From a checkpoint of a small transformer trained on Wikipedia: 13 layers.
Each number is 200 + 40 x the weight over its row's rms, rounded and kept within 0 to 999. Layers, rows and columns count from 0. The size before them is the row's rms in percent of the matrix's.

# layer 5 MLP down, 64x192, rms 0.16, rows 0-63, columns 0-95
085,213,178,245,282,257,162,247,189,185,250,251,113,176,207,227,180,223,186,160,168,140,179,202,189,115,200,272,202,268,168,169,259,140,194,204,163,302,168,213,190,219,201,239,173,207,198,217,223,224,219,159,249,148,213,165,175,242,214,174,165,283,227,250,149,231,170,177,185,196,198,248,218,246,195,193,185,224,251,185,169,158,214,229,177,179,184,175,161,277,182,177,170,233,241,166,256
101,193,205,188,202,213,211,224,198,204,181,202,223,221,209,196,276,239,187,124,163,118,153,158,258,164,247,275,158,289,139,183,211,215,195,213,212,180,242,216,204,232,196,170,217,97,209,206,220,269,190,133,223,223,300,240,213,134,230,229,152,188,156,212,204,210,270,151,250,171,249,182,90,244,211,200,204,139,230,204,202,269,220,214,207,171,247,146,243,239,124,259,192,202,112,311,202
097,149,193,221,229,227,124,198,187,162,187,202,211,119,175,137,247,182,172,282,135,226,197,197,153,236,168,133,186,129,153,181,228,198,283,229,224,192,176,151,230,190,217,174,197,243,216,226,255,193,218,262,203,174,189,195,236,265,123,278,196,217,152,172,191,169,135,198,178,240,172,214,170,189,191,235,186,155,196,189,224,117,160,184,199,202,301,238,215,168,276,270,219,224,207,138,260
094,243,254,204,231,191,255,193,187,187,247,163,184,232,220,188,198,206,99,175,151,216,201,271,171,190,204,165,158,186,176,186,161,252,231,288,88,184,234,217,248,194,205,283,236,150,247,282,248,199,217,207,194,245,161,235,227,219,216,199,185,153,181,205,256,209,228,242,295,167,178,258,160,203,206,165,133,167,286,184,139,186,96,125,240,173,249,192,155,197,226,162,223,183,166,280,181
111,174,250,187,184,217,224,229,175,150,162,165,191,264,243,186,230,196,129,248,194,154,248,227,294,183,187,237,175,273,189,203,173,172,142,227,137,260,191,168,211,267,154,206,197,217,203,146,228,188,175,240,178,131,155,165,221,220,155,232,180,233,189,181,161,159,190,233,186,237,202,205,268,160,221,196,251,185,219,160,174,234,281,225,216,232,260,212,151,184,195,189,157,175,167,268,109
093,196,212,175,228,227,162,204,150,176,235,164,218,111,170,214,124,224,205,208,244,185,203,181,215,183,228,203,194,175,201,219,260,192,138,225,137,242,193,241,214,209,219,253,156,185,195,174,266,168,241,193,187,282,185,186,161,186,185,272,170,269,204,164,263,150,160,229,170,134,147,304,182,209,177,190,221,266,220,201,196,160,242,156,186,173,209,180,245,191,186,242,271,228,147,236,159
094,213,200,123,197,203,199,184,133,227,285,213,245,196,185,223,232,247,107,180,136,219,253,217,229,213,170,226,126,173,224,208,204,173,189,220,239,150,165,177,235,189,209,284,181,194,213,226,280,103,172,203,150,151,203,190,153,268,121,190,189,191,151,211,210,167,200,209,172,243,178,213,198,217,189,235,220,215,187,122,196,210,145,223,168,228,170,178,224,220,182,227,168,239,306,175,186
099,210,168,189,225,149,265,192,249,206,115,200,231,227,192,248,205,223,202,242,247,196,187,240,235,142,208,208,232,196,273,252,262,135,193,152,176,154,145,213,223,150,186,173,123,202,144,201,135,108,231,150,174,199,111,227,190,171,201,290,193,154,200,204,200,139,140,202,156,208,164,200,139,163,176,264,231,239,201,197,195,169,231,213,199,205,291,270,193,154,225,163,176,201,208,193,197
088,183,261,224,149,135,243,195,223,222,245,225,185,265,258,175,155,153,209,253,231,148,193,179,215,161,190,187,262,165,242,206,145,257,219,210,225,210,201,166,224,172,167,217,58,184,252,189,199,151,157,144,274,227,189,211,224,257,222,177,285,190,122,137,221,217,229,278,200,190,149,221,221,214,129,180,263,225,141,174,238,196,239,246,248,225,154,220,211,137,192,183,163,199,193,190,147
096,200,203,213,187,179,124,182,230,157,237,171,160,181,163,191,127,241,181,134,185,232,156,240,224,182,171,174,318,183,158,64,243,226,161,193,243,206,218,208,198,191,272,170,222,167,162,210,131,221,182,207,188,219,228,108,223,163,181,179,189,173,223,233,201,210,222,105,173,127,149,209,185,196,228,217,224,165,248,207,248,188,149,221,277,189,232,232,153,181,93,227,134,199,207,155,194
103,117,175,241,276,215,191,232,235,228,247,267,189,245,229,167,199,226,127,165,267,253,165,192,172,172,233,211,188,215,201,190,174,194,217,195,177,210,88,188,212,208,204,155,214,157,199,203,227,156,152,149,206,166,262,117,220,180,199,244,279,238,190,193,296,206,218,183,220,226,226,126,224,221,202,154,250,279,206,173,170,136,278,164,153,231,202,247,186,188,250,179,240,140,189,188,290
091,208,181,244,224,197,206,220,220,187,141,182,181,186,202,189,167,166,214,201,224,176,216,201,259,240,219,266,165,195,231,257,243,172,161,212,202,266,158,204,181,196,215,198,226,188,239,210,204,183,147,193,223,198,310,211,214,192,174,239,175,175,205,139,203,244,218,146,190,205,251,174,275,226,247,209,188,185,247,230,148,229,190,133,202,207,120,193,272,163,208,200,204,196,227,271,189
096,154,162,224,221,141,158,169,224,193,187,187,196,200,267,268,180,129,171,142,179,200,126,181,192,163,154,158,219,144,170,143,245,252,198,181,208,230,206,219,184,229,205,272,183,318,245,186,172,217,184,242,131,202,161,208,236,205,195,261,141,237,135,217,214,211,195,216,170,193,272,164,164,118,198,219,169,176,194,189,231,217,191,249,180,188,191,229,179,194,202,217,199,188,158,175,208
104,192,195,217,193,214,239,151,150,242,170,162,208,243,152,243,191,119,205,182,265,188,152,269,239,206,189,192,228,188,172,184,223,233,220,180,152,165,189,180,216,281,235,150,205,181,156,213,199,243,166,129,167,244,211,201,174,191,177,200,258,234,210,177,185,167,302,195,170,175,166,248,248,242,228,170,132,214,223,227,182,184,241,249,243,165,177,185,202,200,201,231,274,207,85,170,203
089,154,247,157,218,174,166,135,215,222,135,232,203,208,158,238,283,206,189,246,159,214,266,177,159,184,176,263,236,125,291,247,173,220,221,174,159,172,207,144,179,164,216,217,186,232,228,159,262,116,135,199,254,166,159,233,243,209,192,164,193,225,196,221,230,193,203,176,253,230,107,168,193,195,249,222,208,218,204,183,147,206,199,279,181,225,171,189,224,199,178,107,194,254,219,169,182
093,133,189,259,153,198,235,235,242,221,232,167,219,207,242,126,285,159,203,253,161,170,239,176,165,161,206,190,157,228,292,212,226,171,281,160,170,186,248,222,203,219,154,139,180,171,223,195,201,237,182,214,113,249,187,239,211,249,231,177,219,283,186,199,281,216,195,188,214,285,183,274,193,162,256,257,208,166,214,172,233,183,189,154,216,242,190,224,285,231,217,168,245,205,212,122,268
113,274,270,174,250,220,224,229,129,182,211,189,191,144,227,150,136,174,170,184,215,173,201,140,195,230,208,219,138,252,186,214,233,201,222,215,174,164,219,186,170,194,229,129,249,222,234,173,216,230,264,184,190,201,172,160,226,209,235,167,226,162,276,211,244,174,224,203,205,168,281,214,264,201,202,183,171,182,136,137,227,168,186,107,212,331,136,270,251,138,170,225,245,254,233,193,207
101,257,176,142,220,210,190,168,192,187,151,203,161,134,236,208,202,237,216,183,199,255,132,132,152,203,182,197,113,228,139,202,247,216,207,148,197,151,151,251,191,163,234,223,165,181,226,297,200,204,207,177,226,138,248,183,202,124,233,225,232,98,299,218,204,196,169,207,194,220,289,152,182,227,244,186,230,257,197,238,206,190,183,177,215,180,142,217,133,232,135,255,109,149,191,240,227
120,234,214,125,214,229,182,112,108,108,199,187,129,160,256,260,212,168,204,208,263,176,200,186,241,246,143,213,242,188,228,203,227,193,137,199,200,216,238,216,193,145,242,255,264,175,206,155,191,203,259,197,281,164,190,257,254,194,239,166,219,181,196,117,178,240,175,150,125,208,180,153,214,174,252,127,181,191,211,288,163,196,206,191,125,180,170,231,181,182,234,233,127,155,227,242,197
095,212,163,178,177,209,191,175,131,164,148,251,217,199,241,251,167,226,216,140,192,319,172,217,171,229,160,199,152,195,247,109,166,126,185,243,198,188,141,253,200,202,254,225,126,223,125,165,167,149,241,167,199,160,207,221,185,231,171,247,183,143,205,250,178,336,246,208,201,165,223,240,210,245,257,207,266,198,156,246,236,234,232,201,170,156,236,205,187,183,236,182,176,257,231,225,187
100,185,232,179,194,174,255,159,168,236,152,192,225,203,207,219,159,166,220,291,201,137,190,126,304,267,243,196,180,169,170,284,194,222,225,194,166,199,229,237,156,211,217,160,249,194,262,228,175,215,243,194,173,157,203,243,208,183,199,234,201,219,281,238,211,171,189,181,137,284,184,157,256,211,196,203,164,150,168,177,173,216,190,251,204,202,189,185,217,239,275,173,232,229,169,232,265
102,170,211,169,160,170,201,218,151,259,237,175,227,231,196,256,256,243,228,154,247,167,294,260,79,222,177,204,172,236,230,164,204,203,164,274,256,202,156,120,156,126,141,200,245,178,232,227,154,173,156,246,185,177,210,182,244,244,215,176,177,204,223,169,206,199,144,213,214,175,158,203,178,240,150,146,242,237,177,176,201,218,218,179,237,154,115,203,171,147,218,171,211,278,222,237,215
104,184,228,168,215,241,190,254,233,139,115,193,159,209,156,171,194,210,195,178,132,202,204,232,215,272,201,180,218,201,182,159,159,172,155,188,266,293,256,197,181,208,196,184,250,133,176,180,130,253,194,191,196,215,189,156,135,248,236,224,211,226,228,274,190,212,193,226,255,174,213,250,180,94,144,188,187,252,140,240,116,284,177,274,232,216,247,176,222,180,181,200,183,87,163,259,134
091,224,286,195,199,235,213,186,180,209,208,235,260,278,138,192,214,230,149,155,141,198,178,149,189,142,208,231,179,169,172,167,70,225,175,246,208,213,252,118,181,194,231,219,209,210,159,168,215,236,175,224,218,259,168,202,214,211,155,187,156,165,152,224,171,153,289,180,290,222,205,170,262,279,179,201,156,197,161,172,205,215,254,164,170,173,264,253,246,185,196,236,196,187,221,220,178
097,209,244,181,213,203,176,248,160,245,190,259,186,144,206,254,225,248,216,248,238,205,169,235,229,198,253,231,149,184,222,202,197,179,149,171,211,219,209,201,198,226,216,141,174,219,177,230,138,213,190,235,217,238,231,190,187,208,239,238,302,123,271,261,191,175,196,170,148,185,229,221,208,187,233,214,147,186,163,231,298,210,202,190,196,293,170,118,128,231,188,177,279,187,193,195,172
106,236,204,188,205,129,150,207,217,246,197,172,246,217,188,234,179,155,233,213,252,169,178,238,284,293,233,166,215,152,222,178,207,222,205,261,195,220,206,77,236,241,202,188,216,265,302,196,274,179,155,169,148,221,230,185,190,165,224,172,180,221,171,199,229,201,208,173,184,176,181,177,187,176,238,196,231,285,155,110,157,147,207,191,195,209,234,222,208,202,190,205,199,234,230,210,193
090,221,195,185,199,199,202,220,207,181,256,169,243,224,163,227,213,181,213,282,213,189,255,180,188,178,168,142,260,177,172,274,188,205,221,147,192,269,247,245,219,244,178,192,210,212,185,196,178,232,191,300,178,246,237,264,163,160,151,125,220,233,159,86,223,121,287,220,181,218,282,198,150,304,274,210,160,211,190,233,248,203,154,154,188,186,183,142,275,280,147,179,185,203,245,209,245
097,284,251,134,161,208,211,187,167,258,247,164,208,155,190,206,201,219,178,184,154,161,257,143,280,234,276,234,195,143,215,198,242,207,191,216,231,216,202,277,170,160,234,235,268,213,259,211,154,258,238,186,137,261,198,148,204,124,229,220,189,248,194,191,164,202,185,220,102,228,153,214,227,180,211,274,191,233,218,208,179,169,189,193,189,202,163,145,258,172,218,236,234,168,216,71,152
086,168,225,157,231,301,255,151,176,108,266,270,166,192,271,221,175,156,230,250,200,181,210,181,214,213,207,237,184,237,242,179,162,177,160,200,84,217,183,244,232,154,186,225,210,231,135,249,244,218,235,213,165,208,177,168,261,102,198,172,210,158,270,205,202,137,273,245,203,228,182,153,246,193,202,194,131,195,179,224,187,178,219,196,174,195,135,251,188,257,163,186,249,164,217,254,252
098,256,153,166,195,227,238,229,164,169,174,168,205,184,195,190,152,221,171,248,143,173,172,113,193,265,158,191,208,231,155,261,252,222,205,123,243,152,207,168,232,217,265,218,230,248,125,232,143,208,259,169,122,219,296,209,247,187,201,182,198,214,211,129,225,176,138,179,146,165,140,196,146,206,100,189,149,144,150,178,202,210,213,199,121,219,198,183,173,221,225,208,218,152,234,179,129
096,228,210,249,204,290,239,164,166,174,219,221,197,241,162,152,240,141,235,197,248,175,132,228,149,197,179,212,184,100,186,233,219,217,216,255,232,226,168,177,155,165,219,167,250,119,163,245,193,191,196,182,167,117,191,171,241,247,173,185,190,190,211,283,284,145,199,212,228,175,172,255,160,223,219,229,173,174,225,189,170,148,159,173,202,218,184,171,204,164,157,242,176,148,215,230,201
110,171,112,242,175,172,98,256,267,187,206,211,262,203,115,138,214,200,286,226,241,219,138,208,213,189,113,231,243,237,258,251,282,195,190,160,192,211,206,171,132,196,183,166,111,170,223,145,173,139,193,146,169,193,253,242,188,188,206,222,236,130,221,193,215,179,141,168,145,143,199,224,200,159,258,174,205,215,242,191,232,253,76,218,144,228,230,154,207,225,220,189,257,217,194,172,164
091,209,160,220,194,136,251,151,221,214,257,205,214,181,191,115,291,178,244,239,252,143,167,187,173,231,185,119,203,274,244,187,143,295,188,283,173,143,113,221,197,180,184,194,198,213,239,154,247,205,227,239,209,264,164,152,202,170,222,140,219,207,205,193,188,249,147,194,236,260,176,266,162,202,154,151,277,182,192,225,238,262,256,199,115,139,209,257,194,213,178,221,227,225,212,196,226
091,209,137,155,124,200,233,271,203,127,201,171,228,208,214,170,245,174,141,289,163,249,217,249,242,209,173,288,226,197,213,217,250,235,169,256,155,252,190,151,202,129,148,152,242,218,212,139,231,262,227,208,192,215,116,241,155,195,270,230,206,162,208,234,150,221,212,249,189,307,177,216,241,192,101,151,227,139,224,142,172,192,203,231,197,206,124,185,198,237,126,211,193,183,184,239,213
093,197,170,241,137,185,169,251,191,201,207,180,184,248,191,192,202,264,226,204,220,171,158,203,205,139,161,201,289,280,183,181,220,127,148,84,194,180,214,183,183,217,184,246,170,144,181,189,302,190,260,177,218,170,196,157,229,235,202,258,215,172,241,274,187,272,234,216,255,225,191,167,242,142,256,203,215,206,165,226,250,166,196,199,102,242,170,208,183,181,233,213,206,124,157,192,137
091,187,202,174,220,129,280,188,202,204,168,237,239,200,128,196,272,293,196,199,207,170,241,201,235,215,187,243,134,155,298,279,213,192,270,290,177,165,226,188,234,206,176,156,197,297,181,176,213,206,170,220,286,130,191,228,192,252,205,249,152,185,154,153,208,162,197,189,234,198,213,207,217,244,209,164,214,172,149,215,203,224,173,235,226,197,235,187,164,208,195,160,180,199,205,259,250
084,226,197,205,282,230,244,235,241,226,156,220,216,132,195,256,180,190,266,228,203,215,227,152,167,197,209,191,226,235,185,191,158,176,246,208,239,223,205,210,164,158,190,289,196,181,239,240,169,181,216,303,165,240,215,240,224,277,245,128,172,183,166,203,199,228,195,231,161,218,272,197,219,199,205,214,212,162,186,215,184,186,230,194,194,251,165,233,157,238,209,194,246,175,168,230,240
096,214,217,241,251,216,126,139,157,198,170,227,209,201,255,154,204,235,193,272,253,191,250,205,152,174,260,172,239,208,164,264,151,199,185,170,166,258,236,346,219,269,215,219,189,198,211,166,218,182,204,177,217,199,217,264,178,169,197,197,142,234,213,237,182,205,155,188,266,233,210,192,154,215,177,278,216,225,246,178,236,213,211,202,224,283,180,153,109,235,244,189,153,259,182,209,191
115,177,201,194,186,180,167,223,211,203,97,182,209,244,180,255,245,201,214,212,161,215,196,246,222,151,204,240,201,177,193,158,222,271,136,183,177,99,235,246,232,216,203,193,170,188,200,247,204,196,236,233,166,304,222,195,138,161,145,144,227,253,192,242,205,131,219,266,232,177,207,270,139,136,202,183,182,222,211,201,203,234,212,261,184,132,253,191,208,155,136,176,186,229,207,150,185
102,195,210,211,207,136,284,141,214,226,204,181,233,221,184,140,227,243,256,200,283,254,254,184,200,216,200,250,249,188,150,120,202,152,258,208,210,161,254,181,206,262,209,239,239,184,125,198,204,244,221,149,215,175,232,181,163,199,209,159,229,269,159,177,181,166,215,186,180,198,228,172,244,105,242,129,209,175,200,188,124,189,208,183,209,186,245,163,204,198,221,173,175,264,168,202,247
093,273,183,250,184,206,234,223,185,171,156,226,228,267,120,240,219,215,239,202,228,140,249,188,204,271,210,277,224,288,210,221,189,264,168,193,219,173,173,176,196,190,220,207,90,155,257,177,202,201,124,127,208,215,193,186,225,170,314,171,148,158,176,188,202,184,131,204,209,201,203,157,218,151,144,169,253,247,177,172,257,230,185,163,184,216,166,235,207,221,224,247,142,207,126,208,234
113,190,123,199,219,174,193,252,184,104,220,212,235,82,218,222,145,257,193,201,142,219,179,205,191,136,239,109,189,200,182,182,180,215,190,162,155,164,159,198,209,163,168,185,195,222,197,230,224,156,168,275,216,150,218,252,189,209,172,201,96,162,170,201,228,194,220,176,218,196,223,257,228,181,174,288,169,204,171,242,216,223,187,208,230,176,238,223,221,105,218,278,226,273,193,177,298
115,225,182,157,118,224,210,194,131,251,197,234,260,166,289,247,148,199,209,208,196,186,181,196,135,170,191,159,148,163,119,144,214,255,159,245,225,172,213,243,163,135,257,257,257,230,184,196,213,175,206,180,178,227,249,196,220,221,264,245,144,205,263,177,198,244,197,241,196,239,150,221,192,210,266,224,94,205,236,185,227,265,190,193,181,203,171,187,150,222,202,161,282,200,222,187,170
093,175,273,234,246,171,196,227,271,130,181,216,236,187,178,220,208,196,202,134,240,174,177,149,213,166,224,190,244,209,155,204,244,162,178,245,185,114,202,213,211,202,197,202,209,160,267,191,209,268,232,299,213,226,117,199,120,213,145,132,173,188,244,203,163,171,255,203,163,233,231,210,181,177,225,123,248,141,218,202,261,164,281,215,239,234,182,226,132,157,143,185,167,268,191,190,190
090,188,153,216,217,142,193,236,182,208,244,194,212,235,263,233,148,177,193,171,221,284,219,224,159,235,145,157,262,195,215,215,192,136,265,208,207,252,197,156,143,207,185,151,257,145,199,159,159,189,254,169,203,215,210,177,221,261,120,186,242,150,189,282,266,162,185,188,143,167,208,203,285,235,201,139,169,245,115,235,206,225,158,146,286,213,195,246,247,251,258,175,257,140,219,188,208
099,190,248,225,204,175,246,223,262,178,264,181,135,148,262,198,163,231,169,183,212,133,249,182,136,228,213,84,184,240,153,254,164,206,234,203,223,147,238,212,239,197,196,239,232,166,138,148,225,217,160,200,246,170,215,227,150,239,210,204,164,203,169,223,184,237,261,257,225,152,231,213,126,270,156,247,193,240,206,137,174,204,147,168,245,201,187,191,211,226,114,195,157,220,215,229,220
099,153,133,237,259,100,141,266,249,201,259,230,209,215,195,268,181,172,246,200,264,215,171,227,148,172,210,207,170,275,180,191,218,174,263,206,223,217,178,142,175,200,151,231,207,170,186,243,134,186,182,161,184,155,185,156,222,228,271,169,266,237,210,180,231,191,206,195,181,215,293,168,192,193,179,165,212,155,220,210,112,228,185,180,182,167,106,175,255,258,254,194,170,227,237,183,234
104,169,165,214,145,202,103,133,242,299,170,263,213,262,177,191,163,225,201,206,169,227,129,249,256,205,215,189,219,226,231,198,152,144,168,230,200,198,220,230,198,194,216,117,130,228,191,239,196,241,248,169,242,227,219,231,209,186,179,276,261,208,229,271,224,194,214,188,217,132,181,174,139,150,234,257,225,179,177,244,179,242,142,213,232,251,235,200,211,258,204,138,183,305,249,195,171
088,200,179,259,247,237,166,176,226,244,183,191,203,191,267,170,196,106,211,173,193,218,235,244,158,174,217,131,217,185,160,213,171,170,253,198,231,197,113,221,143,170,125,206,193,217,233,200,140,233,293,221,266,211,149,206,219,260,281,229,170,205,190,175,237,255,187,199,123,221,231,154,218,246,211,123,231,163,220,285,209,221,238,191,212,190,222,146,256,117,225,198,210,163,210,229,181
096,291,174,180,151,245,201,120,100,240,186,150,192,211,168,204,191,192,264,128,160,253,236,169,221,158,239,205,183,171,255,200,171,170,132,111,132,231,213,174,215,226,91,232,234,188,200,224,197,215,128,229,182,129,198,184,167,305,245,194,221,192,228,164,198,239,146,184,212,211,142,271,195,168,182,234,187,161,272,229,112,219,214,242,192,218,148,137,231,129,191,182,198,208,178,249,157
148,188,180,187,232,252,167,238,261,163,156,146,205,214,158,122,252,139,190,244,197,228,262,258,162,210,254,162,260,199,189,269,196,216,208,102,168,209,224,209,180,304,142,141,199,122,150,121,187,201,127,208,184,192,230,242,180,187,182,249,158,251,187,174,157,130,206,168,240,225,222,210,164,181,177,194,233,194,214,132,171,244,182,215,255,228,211,229,201,166,201,163,207,189,152,246,170
139,168,249,177,224,228,203,127,171,206,192,234,136,251,198,232,140,240,192,128,159,258,253,173,225,197,170,253,181,163,147,153,201,166,254,138,180,186,221,218,208,143,278,176,164,217,223,133,158,192,252,183,186,176,183,188,187,187,248,175,134,204,206,206,217,200,170,202,153,265,228,200,266,228,157,285,203,237,164,248,230,188,238,232,111,144,232,220,208,127,261,228,134,158,244,193,167
102,179,155,196,141,223,266,234,223,204,194,227,219,198,194,190,169,274,175,173,127,236,146,140,168,153,215,208,162,155,224,201,179,219,181,246,235,166,152,151,153,189,206,232,268,212,268,223,164,185,151,220,174,158,184,242,220,172,166,144,196,164,167,148,189,155,192,279,216,212,175,158,171,193,159,222,177,259,211,152,227,207,198,217,168,210,229,125,101,243,185,199,228,171,239,170,212
094,299,192,213,128,182,216,230,230,195,237,183,172,177,270,194,201,197,243,199,182,291,180,241,250,237,251,234,171,176,199,185,180,187,210,248,231,152,186,182,194,222,195,163,226,239,236,169,205,211,231,199,321,205,167,254,178,209,276,103,203,209,187,261,153,264,192,217,221,164,124,237,175,200,234,243,150,220,210,164,247,171,194,176,206,182,228,228,206,250,151,224,207,232,213,156,193
105,110,253,213,218,171,155,138,224,264,215,252,215,210,214,159,210,250,198,170,184,238,212,211,149,149,128,218,216,246,202,201,205,185,90,202,268,269,259,189,213,204,221,272,240,247,162,277,249,217,246,236,187,188,176,180,198,174,198,211,244,254,158,125,174,224,182,129,226,141,160,202,181,125,165,190,175,176,215,217,262,205,169,261,215,166,249,203,178,157,191,186,165,199,124,156,170
097,213,99,255,191,214,174,220,242,256,211,169,200,138,175,199,184,166,228,214,181,300,189,289,235,206,175,272,176,279,173,134,208,185,217,223,253,221,278,273,222,222,270,181,169,248,166,219,203,135,210,120,179,224,151,211,206,223,197,216,209,212,162,214,132,215,237,165,233,200,200,228,218,258,237,171,173,205,200,215,204,206,241,152,244,179,173,204,155,182,282,244,146,165,99,231,178
100,212,208,171,197,205,175,213,198,265,247,109,153,194,219,257,210,201,205,147,216,166,198,105,212,184,185,272,173,164,215,226,176,261,202,171,258,267,143,235,190,142,200,287,158,263,212,225,149,218,181,251,204,217,223,203,213,132,161,254,232,139,212,144,150,167,194,186,203,153,169,165,153,318,148,219,268,153,250,180,206,208,223,259,125,143,206,218,211,199,205,139,187,128,267,124,154
106,214,206,250,191,213,252,195,230,241,256,237,169,136,160,172,218,173,269,215,219,167,256,233,212,139,200,191,223,146,223,196,167,172,281,184,214,192,156,150,242,254,193,202,147,257,259,224,194,216,171,165,211,179,298,194,246,179,209,197,262,195,156,191,213,224,148,208,158,175,194,194,255,158,150,169,232,209,139,277,202,160,194,174,242,225,195,213,243,221,188,246,228,191,210,129,159
103,166,195,214,163,289,231,233,211,231,191,191,217,205,193,163,252,164,151,178,231,160,174,209,134,253,256,102,207,228,181,179,219,267,226,253,236,268,206,225,219,278,214,219,220,191,191,171,183,231,243,219,212,235,190,199,109,164,95,169,133,179,219,201,184,271,214,262,224,192,178,161,111,216,145,163,166,126,272,265,212,148,200,164,251,166,222,220,208,262,218,203,150,222,218,274,211
088,220,167,190,175,187,219,227,164,235,140,118,86,169,219,197,164,157,223,173,222,169,157,126,240,230,197,221,138,146,242,153,159,268,262,207,244,213,200,204,214,135,94,168,246,221,199,170,203,98,203,173,225,191,165,159,237,238,162,171,214,177,256,231,131,273,169,224,176,163,278,171,200,184,195,186,198,204,267,147,153,244,227,195,143,195,196,143,227,200,260,183,210,145,203,139,249
102,181,218,172,198,192,134,238,236,201,217,195,171,161,235,161,170,168,217,165,151,141,147,185,145,243,184,110,253,234,218,209,198,166,214,188,186,203,183,186,227,189,207,217,156,239,210,232,196,225,160,238,212,167,142,138,220,173,154,178,195,210,251,182,176,224,204,173,243,109,174,105,256,257,223,197,221,221,125,166,251,119,173,188,194,181,229,182,191,220,145,189,189,263,274,140,170
092,191,258,271,163,182,211,183,305,221,170,167,233,284,158,133,232,217,141,210,191,197,216,258,223,206,172,168,200,189,190,268,247,265,238,157,265,176,187,240,213,188,205,135,202,145,197,169,193,234,170,247,192,222,261,142,210,191,185,208,243,247,132,155,153,245,261,209,263,193,268,171,228,215,173,268,211,161,246,280,250,177,196,160,274,137,177,230,136,153,197,190,264,195,171,160,186
096,154,272,189,233,152,221,209,209,165,188,173,129,218,141,239,193,171,194,205,218,187,217,200,203,201,213,179,200,198,189,272,188,191,189,187,257,155,227,200,215,212,140,170,231,200,153,171,223,201,225,267,124,262,125,207,204,174,207,192,255,212,217,155,171,245,141,232,209,236,249,199,202,216,255,194,240,224,166,184,171,159,200,236,240,176,204,230,224,296,243,210,280,139,161,139,279
092,234,209,146,143,267,146,176,186,100,241,279,181,238,186,212,217,255,198,158,131,219,206,176,168,232,227,175,198,197,241,145,174,127,191,174,215,169,227,179,202,170,237,158,184,209,130,258,217,210,172,158,278,182,165,189,126,135,129,166,220,182,230,223,202,175,193,181,235,200,178,99,243,179,261,189,160,262,239,261,200,151,214,177,206,226,191,171,223,217,147,181,150,168,292,291,215